Part of a small language model's weights: 2 heads of 128, no biases in attention or MLP.
Each number is 500 + 25 x the weight over its row's rms, rounded and kept within 0 to 999. Layers, rows and columns count from 0. Numbers have three digits each. The size before them is the row's rms in percent of the matrix's.

# layer 6 MLP gate, 704x256, rms 0.0724, rows 124-157, columns 0-63
099:476493512515475502460497550464515497494497478477522562501495505483498486512522508486531467524490498486475510511548510534535509474477452430496521499483483504504500484483491466493534497504483529
091:484513504464497452512490502473505516504489508481471484484467503496513524476503483496505519523428518488498498512423519499463497486429447492483510489465489511462504543503488490517517513497515513
098:513572520522555493531493477511507536518461554503446511484498500493502513480433475452522482507479514504503485492507504507502438479535480533540535490483506496481511486481473494492517481502544482
102:515504459471514460500502493496478512507517477490531487480470561486497531498496527459491499527456512485485483547530543491522530473500491457473532498486473474502504467468517523533479510489519515
099:500494481516487520498470526486474467518515522470488520504494558501536510473475481508481472501497536451502500519515477504485524464486459522484516504500502469508472480528533468494507482476492478
097:446530499486495470474491512513488510488439546556484469463501477544521501484450573431456501513499475501508487503496511493506525504531492520504522463488490463488548502526498472498478462503495503
095:492489503479542518509516489451488512492524504478521482522486508451497501514498498479502504506531513478498511466525469505473493532443516460507500515529514499504527422499480498460496510500519499
100:537533452512484482440521489544480524482510498500467492484526476478489482512496481510480445470493487535526472492440514495474471502493453487458494482502519486491504462531468485500517520515491528
096:512459524520514523448473530503496547492511499541503512480462482514486498484508497519501503464483498489485509514473471562533505489553503537524517511536507436494483504522491503539501512487535473
091:476514507528492512482453507509467521511501494515516506509476446504497492521465483497503468472495544510460497507496525490493459484473480476462471511496528469504540503493478468527487511521505464
101:477523492501506464474487515519484507541529442508507488504474461476475557486527474510490482513473486536448477518442495467483481484480489496491526546481458487512504525517476496510518511480482488
107:505523471523484495512479527523570510462500489483520494524506464495474501523490556527503500556494505495472511500477496467529537517506514510512467494476473505557455486537476516528507476493494531
099:551497472507505577525564507519523491511481479540492474494454506492481478511503498480465480534479508468478492491507502544412540495503454496539519516504494468525500545483482532500515480484562520
089:537502509495476473496516502507463532540523470479528509474463443535468553490511495506524505514521547490513489524463488470509497528519475532491494488489488514499522463501469546492512493539483476
097:532551497509569486499502526532511482515512523555522503477514530546495481522490496489575525508480518519502499487478467433518497491511491480498536464533460457500509489492468494473526463497488493
106:466541455508514509528494510476547509448470518518512492509541489513472503542542502491507481517487490505486466491469478514494502488524476497525480498496473487464508529480427458496495510497521522
099:482509460498495507532502514512527494466569494513491520515504493502467524497485487526442510496514492547495482494531529473472506502522468504502478492501507494507464491473496477508459469512500537
102:502529462501509510537482511477488513512514474458502544506516467475506493480531466508463505483467465471502467494560490501508507494516525499496482467490501486518554476503510468502530475496496471
096:518517531498523489446510475518511436496414512463526462482522518525462514507494475512541514502507501466482500494498481484523486479508507475487459520516473499521538495478475463498474476514496544
096:522455481460484493498478541467492480441509493438506460485539523493517511511486557492505452542488545489510452561481519510524504482532502467526540491493489514471496503525474511540493496519536548
104:514541503509465497528469501462499510504479459491520515509513469500496511469486521474498505492532498486463494551468509493481507517503486450530494482505491527464499498508453485501499496498496550
088:505464482491453516520507515523523521534510473476495484491470521516508486461499458452491498434473511494497471471511528486501473540479494517502473470473516478467497520476466509512534519510505484
105:508500497513544501483512495519497501540473475480496539513497566526529511498506527479532539519453492490528537525527487490528521495507519514478512499488502497492489490488527530478516457566496503
100:511487502510503506501484497498489506533488456497503519473500472531475471461469523526510518467504528479469524514464471458494507502511538536496490493500481508503503474502514493495503507473499483
095:501481527471501499460541500504527468497480469472502513472481462461511529512483526488514471514547517490505461506498479538537541486508464496494479517489493475536532506470505505518457534544506518
095:526524470512497519432482489498478479482556477491533492513517492512502481514495486506455510474498494494468512484428500501478526492478500481528460490514544492486474487489498469464499490451465509
093:496507512487479486517486496507522535533499506505500474478537523546511522494459483470485436511467499517476477530467508538459451508464496478447485490490480450497500486457551487480487491505546533
098:463509483528547505491489441516474454521549468508511513541493503512490522493481511483523538484502511474469457506485547490498542494466522506499547530485465470489490471506505513521466516517466495
102:487504494538498482560497525491465465498500502490504516499513487505487514469503530517489472541490496515496503508544553472502501548521452514496513481540542440534516493501485498512483486511498509
106:518530543559503521486469522507535503483480488530433493484494508470492488489490553518469531506488511525448535498504505496523480478501504471490474506519458516499500531505505514508478435496491494
092:514526499513523497498514502480515479512486501450497513472493507501540476498447518520458520518504502512467478512488520474451501554485527480470526544483465506515479508526476516513497448509502484
097:477529515515535495487498482470484534462494496503521513466522515497550474516511495486519500531548470512489464479487489511526508526497475488496437489542502468424514472501454533441483524500524531
094:472510521518478526554507508516467539533482508452451564465483504490444558509533510497509479527484513496470506544476490495524454455494481520500493479505523505534517492466466460474502505482481539
102:510480492504520464492525528492536520489501504471469538533524522500553520497460475496538505519546480489443461507575493547508508507491521468531520468514509448505560514467532495515473501491469496
# layer 6 MLP up, 704x256, rms 0.0677, rows 124-156, columns 0-63
107:517488470477529549483536502488484556498488522527546495532516486518496495462499489428482465506513488468518494514494489484484513530527488525489492496510494503501548451557507501542510513488541517
098:500485474455509559478492508459477524538531478477500482540476473496508498489489520534494518492469551545506523495497494533519503498495471497500521514491523497509512471448511530516505480487480501
100:466483480525495493484508465461541495498511511528481469485491454513512524499491513513502474497468517507532452523478484555509532513521479527551521461481506477506528500472490501537490477475506547
105:504526507478486475527490478503504495448518502433512557501497467475509453494557468510490514503489521474504490540505513503526533473472495495502475510480503550496500493476535450549492520512493535
100:541494495484501529478513510550500472497523516490516505449502485542510462534445493497520500501422482473485497523515452540482476497530507508520497499487500452527476523504512464501528475516519441
096:496480533500453483477507490467526483525517487510508459521514496509428494482518527519538509477514567501510546463489477457508560468505540521487491478501514498520482502521480532485512519480504533
101:497514465464509477452495516487485466493493520483491501487540540526523521526506463537479479527525485528491485508476518503519472503472497514487504524499516517490524483487464534459491505493517484
100:514532474544535543505515512546484525493504497515489526466448503500469505546487547480465522505531499497500483539480504529497458492474549464521501507493502519508495524541508463464524506486487481
096:500493487489526478510480505504472505461520493536471523523546469516523507508510466493551488500500556500478460497470491503525513511518494482439517475483516494514500550525480483537506518513499566
094:471474466465520448444529459497498503491540473502508482525465481499491431523477511494516502514515521529508487490473470512493513476481500504528505518501523495495470517473484454476504514474527447
104:507473460488509455489469504474551455451486500528509488474554472579473482519502498525496502454480510471512470526456509521508489483572514526513454463511467445465546489497502507474524509479536544
101:497519489491536482519517488534490490508484539475509541498531482529524481493468491493521515480480516422537505495466508484476503472504488567506498524481496455438529474499543503464540466492503483
099:477497524430528496467502531498483459492481528470475497522459454470498501520473508546530514503506478563502518494488492481484513486480489500486525501510533477500493511485505503488502473455514522
093:427533513500483505471469502505483457509507506449493525490470510482525526483461556515500518519538510538463502504498503536510483460533488459529511529476472505449539507475505476502538498465509443
100:512516503484531503490465522524507485476510497515516473521440488475500506482486534522472531542493476454509492501519538513518472485475516510526521475522543510557451506481484486511508474491506492
095:460515567516496507502503463470516510547508514512451488485525502516492499506524506462479482546543465524528536519547523509551520491460521523515477505492482524458536472497524509482465433502525526
106:489498529494498523454513519495472492549519520515445504483446502471495489479523469482528517491496477480546539525502485564479538473506490530498507491548570491481521484458499451462496497481552508
100:544472552477508497496476515486523527511492551465489536503469495506494494487515500515510530499542490488517511450506525492532503496503510507508483468538487498504520533528478533494544491522503491
101:529490526540505465455460452463526476485470488466511490483492528511493535514496504519531479513516512524480527510530505520545442540524500485507500509522481465518510473476516530534456485536480570
100:457538528503476482512477538500495521467488468472532473468485537518511491470504531486511482486517496498459537497487517512536470496501475500495522476445519490467523493496470512464483514484502537
101:525501494478468491466513515512517529506500481528480510519476513496477476513513500492484484540472488473508435483466498510510497503517498476489485508540471495443495528461455497501496533529503544
094:553505601509475511496546468470493504516509544510513510502487560530498490499508461493524504506495531508481534494512499555475502510491491489509502520528534509537515501505544502484472465527460479
102:494450505516469542493474501547540469468456518479546463497507476463476501490544496514513527521537484518477459460509510535497472512522447487504491495481521475488470545521466510548501479462508484
101:479529491484513539497497518475497513518522506532497518461469471504489499547560513482504547475529517502469493435480512496510477541519492487529507489496539519508447476479555495489499508508470525
101:499517542521498463488486540476507518480480472475476504483488489513502499502533508499536463507438535477512553515551473510518500484515517505498490450479503475489472495518476497469453502465508487
098:471497503484500520510447496553512508510487489519540474514513483553506537467485516483521511522525477505491519493487525524504521521493456504550516475477520508517551557535520473512513497485476522
099:484497482546472492524522516503491485532470522528547484498444512490558528503515493490493475499533522525491505479480428539537461520530482487517447541538540510548526508472492503510525502499546520
103:458502487502538508495551484489484502502498515510531484519549530515576518468532510520507500525503552557478474486527461471513532498512480474499510486499518451534506503493511510538470492495505464
102:459522510486537501483501452528509501495459522496486486510510463502482502521496460512482455488516488471511485476464486473498494461480501470465479497522468518502472505471467480512514498494501483
096:511486514498469510501502507498492492518498537462529470521495472480524500475522487466427523548481532501502531533510456499497459496496475468502469500507519504511528493485480505514525518540532508
100:501475509508512478522492547442518519538525483482535493555493489521503525469434505515465502510506507544486507553489486492449523488510460564494517531519497470527496483493539516455458498501501498
101:522493490533458519507520512465476550488478484499504495495550502462513482522555501472487485444544485496495489506541519473493504474479517466490528484467502518527458415470503515522487506462550486
096:476529492497498493494514495459496533497472495477505551507484508488500505508487525477518553488467477509514466508520556497532478540508513514495500434484485505490499492512480472525509513521542523
# layer 6 MLP down (transposed), 704x256, rms 0.0668, rows 124-156, columns 0-63
105:525501502499464448507478474526539471548509493477508489458472503457545487482496450515515526532483510510470476452485465487497496480486504482520523548547535513545497510512479483470503499501504504
099:520514488497468560477471474491493509526482498522500496486518502511505487548496517488489485509482500525510523501524493495504511516478488525488490503518511484476466511524490502477524481520508490
100:512485535508522532515503495508497502508464515500527500502460470509526504515484484475497495503514518511466493510503469474534493507506458500511454531528500492468503560530539520539501499518466477
105:503500512494483433494492490467515557463495546503494460519488463504506512542503529469536531461495465528499516504486501515489513480511470490483487465472499513509551494495521474466481487483442465
098:495505523479503492480524454477483529489527473489485438492483496473449506521500491453466492452466480507517520488517487546526522525518541463524494506464476529528478509495542515493532490495511506
098:458521493454526481490507503534461519532539531532485534500553532515511474511488515517485485493457446509507464519507506480471470534477502525526463509472500446470494529478470510508543486494472490
102:502434479494512571555498488461467483467499504522514449509479508511478485499454501539487502501501476444495510491469495484470458495476504507508498462521515535480544458467454512511517517525497446
100:503487487497492516490494509495468484494525527462498460498505529472512524499467513487528516552498508489509464532498487498506486511529542477480498511432491491493517522529473432517534499553551549
098:481502494510501532557490531450550528494535505492520537535488496483466482477535510482465480497527474508488508511486481469493480490475441509490492519471530504469537476476500512535523501507465509
095:476536481496498471479488538520470496414502509504505519463489531474505551540481523489519481490510515529490533486503546544524487545490543483509492497493500536515498462478489495490482541507473475
104:531467517531487506444490507534531486501558487500498494427504492482523507520514463527537474506514505507532473562520490434509484499520519500536528477493521481516464487483521494455499509553507508
105:519530523507501431500494482496480515501465560497479475467513470524475483443532501498528539500460529557519465546509499459489486482499483508480471531451478560494519506515473482519486498493491474
098:461478477484552517483479476485492518454477508507529481545481519518454502561546500503499484528484480491533476528541495497475452519517550493503463503484486490483455520482528440503516525484460510
095:488506528563504484476488508474563507491475478472540518465468507486525482518484489499488467513496455501528503488509515517516496501482512500563487511486521496456477472539508473518566459492534505
101:487533497524495516527526528497494504498449508483532585498466480500460496521497512519482501488477445474518485472497492505494478483505514472514544480504531494542486521508511553438469499540506494
101:549514472498521515521499504522520511469487497506511496543476511464510473526517566509490459507479498501492464487513518477490507545509459516517491493508483493542531502500497506530513527514482490
108:486518504503467518507467484501498486462483514488474526495500449508503507453518515486523502472504544535530536511494454505469504494526515481515498468476517549480536491507499515481461471505498479
101:516534554522474503473509498485509469470458481522484479480478544505491518481525500480481477519519482521511475505514512521504490507516551514469516467502567476521534494488472551546534521498503521
101:542509505502486481520510517462501496513480478524495455499443486497487524478466477476490499486482459470495467477502498482514510505530535531488491484511510524509495534514515479479464471542522481
102:498495461506478477522498489524496540541494524480507522485475488463545497502493485459511451518466468464565501490510504483457509521498528516519483499500525532474524520522482481526491497479468519
096:526493486486470520479501494540548513507486499576475517510478488465471476517509464487487492515481510530540546521490469461478537516449481510506483489473506491504455518531492518472515508456496556
094:467481509490499549484527495519478508466502472539533519450516523522510502509531543527483513574495483529547473520539489453468513516519505463483534534522496512509485495523516464532483499498524497
099:534490446534475485526538470526519508466499499462505542505485450480462497537527545525489501456537531516489489528529504487537521528502454469522476504459508524480486511516508515491513505497486505
101:516506497502489531497468535506508493497519494486488503502491483537492486492487477449534521494503444492511493498524453518468503523495485513476511476517530512482499452539529494518464510532505489
101:487519486504518517487495481483526475477551472508505457499515492530506505527526541482540440505485571493507519483472510472489525512513515496520524536538489504481483487501505497506476479479475529
097:504517483493551480502514535510501477519466468494477490480496467536477566477478502488551518501504517534529519500480513516471498484465499489481490524452491500489540518532544511475499507533506498
100:512526503508478507506535462528507464525491491528479521492497516523515510472480496497519494469472467482511546452522494517477536523504510479487469511466515499516521484496516511442480549469517484
103:474512496503515478494506514498493553508457534501462491521530440495537471484483497525478498536501482507521492495503504486433463519474516475498462473469505525492523504470496501518501499531509505
102:473449497468486475494472547483492492483473461518471478494487454479542473474444535502521472520514453479500481485505494488462505537485539507500484544534514524542524489506518518495492472494526474
098:472495530488481530475492533473487501475535521470502514484510505541552528499466440456516476485505450516502505476465521501500519499564500523482493472532522472488468517505479488507493466527473502
101:495497513530459474482510466510537501461527485495535490514534476512502535484489514490505544513517472493508518541492526522454521506525509497524563445485492526492518513544543545537491462480522487
101:495500518466497512495497501492512490498504514528490478516513532490515478490503499460519513506527467491514474462477496513528513506512521484480546502494529513521492518504494531454515509457527514
098:540481512509462534484512483497530493508480471485495442475490515496489518479485525515488508473493495504489512550461415476512516451444484499530493486508501514487491491484510500475521468508511537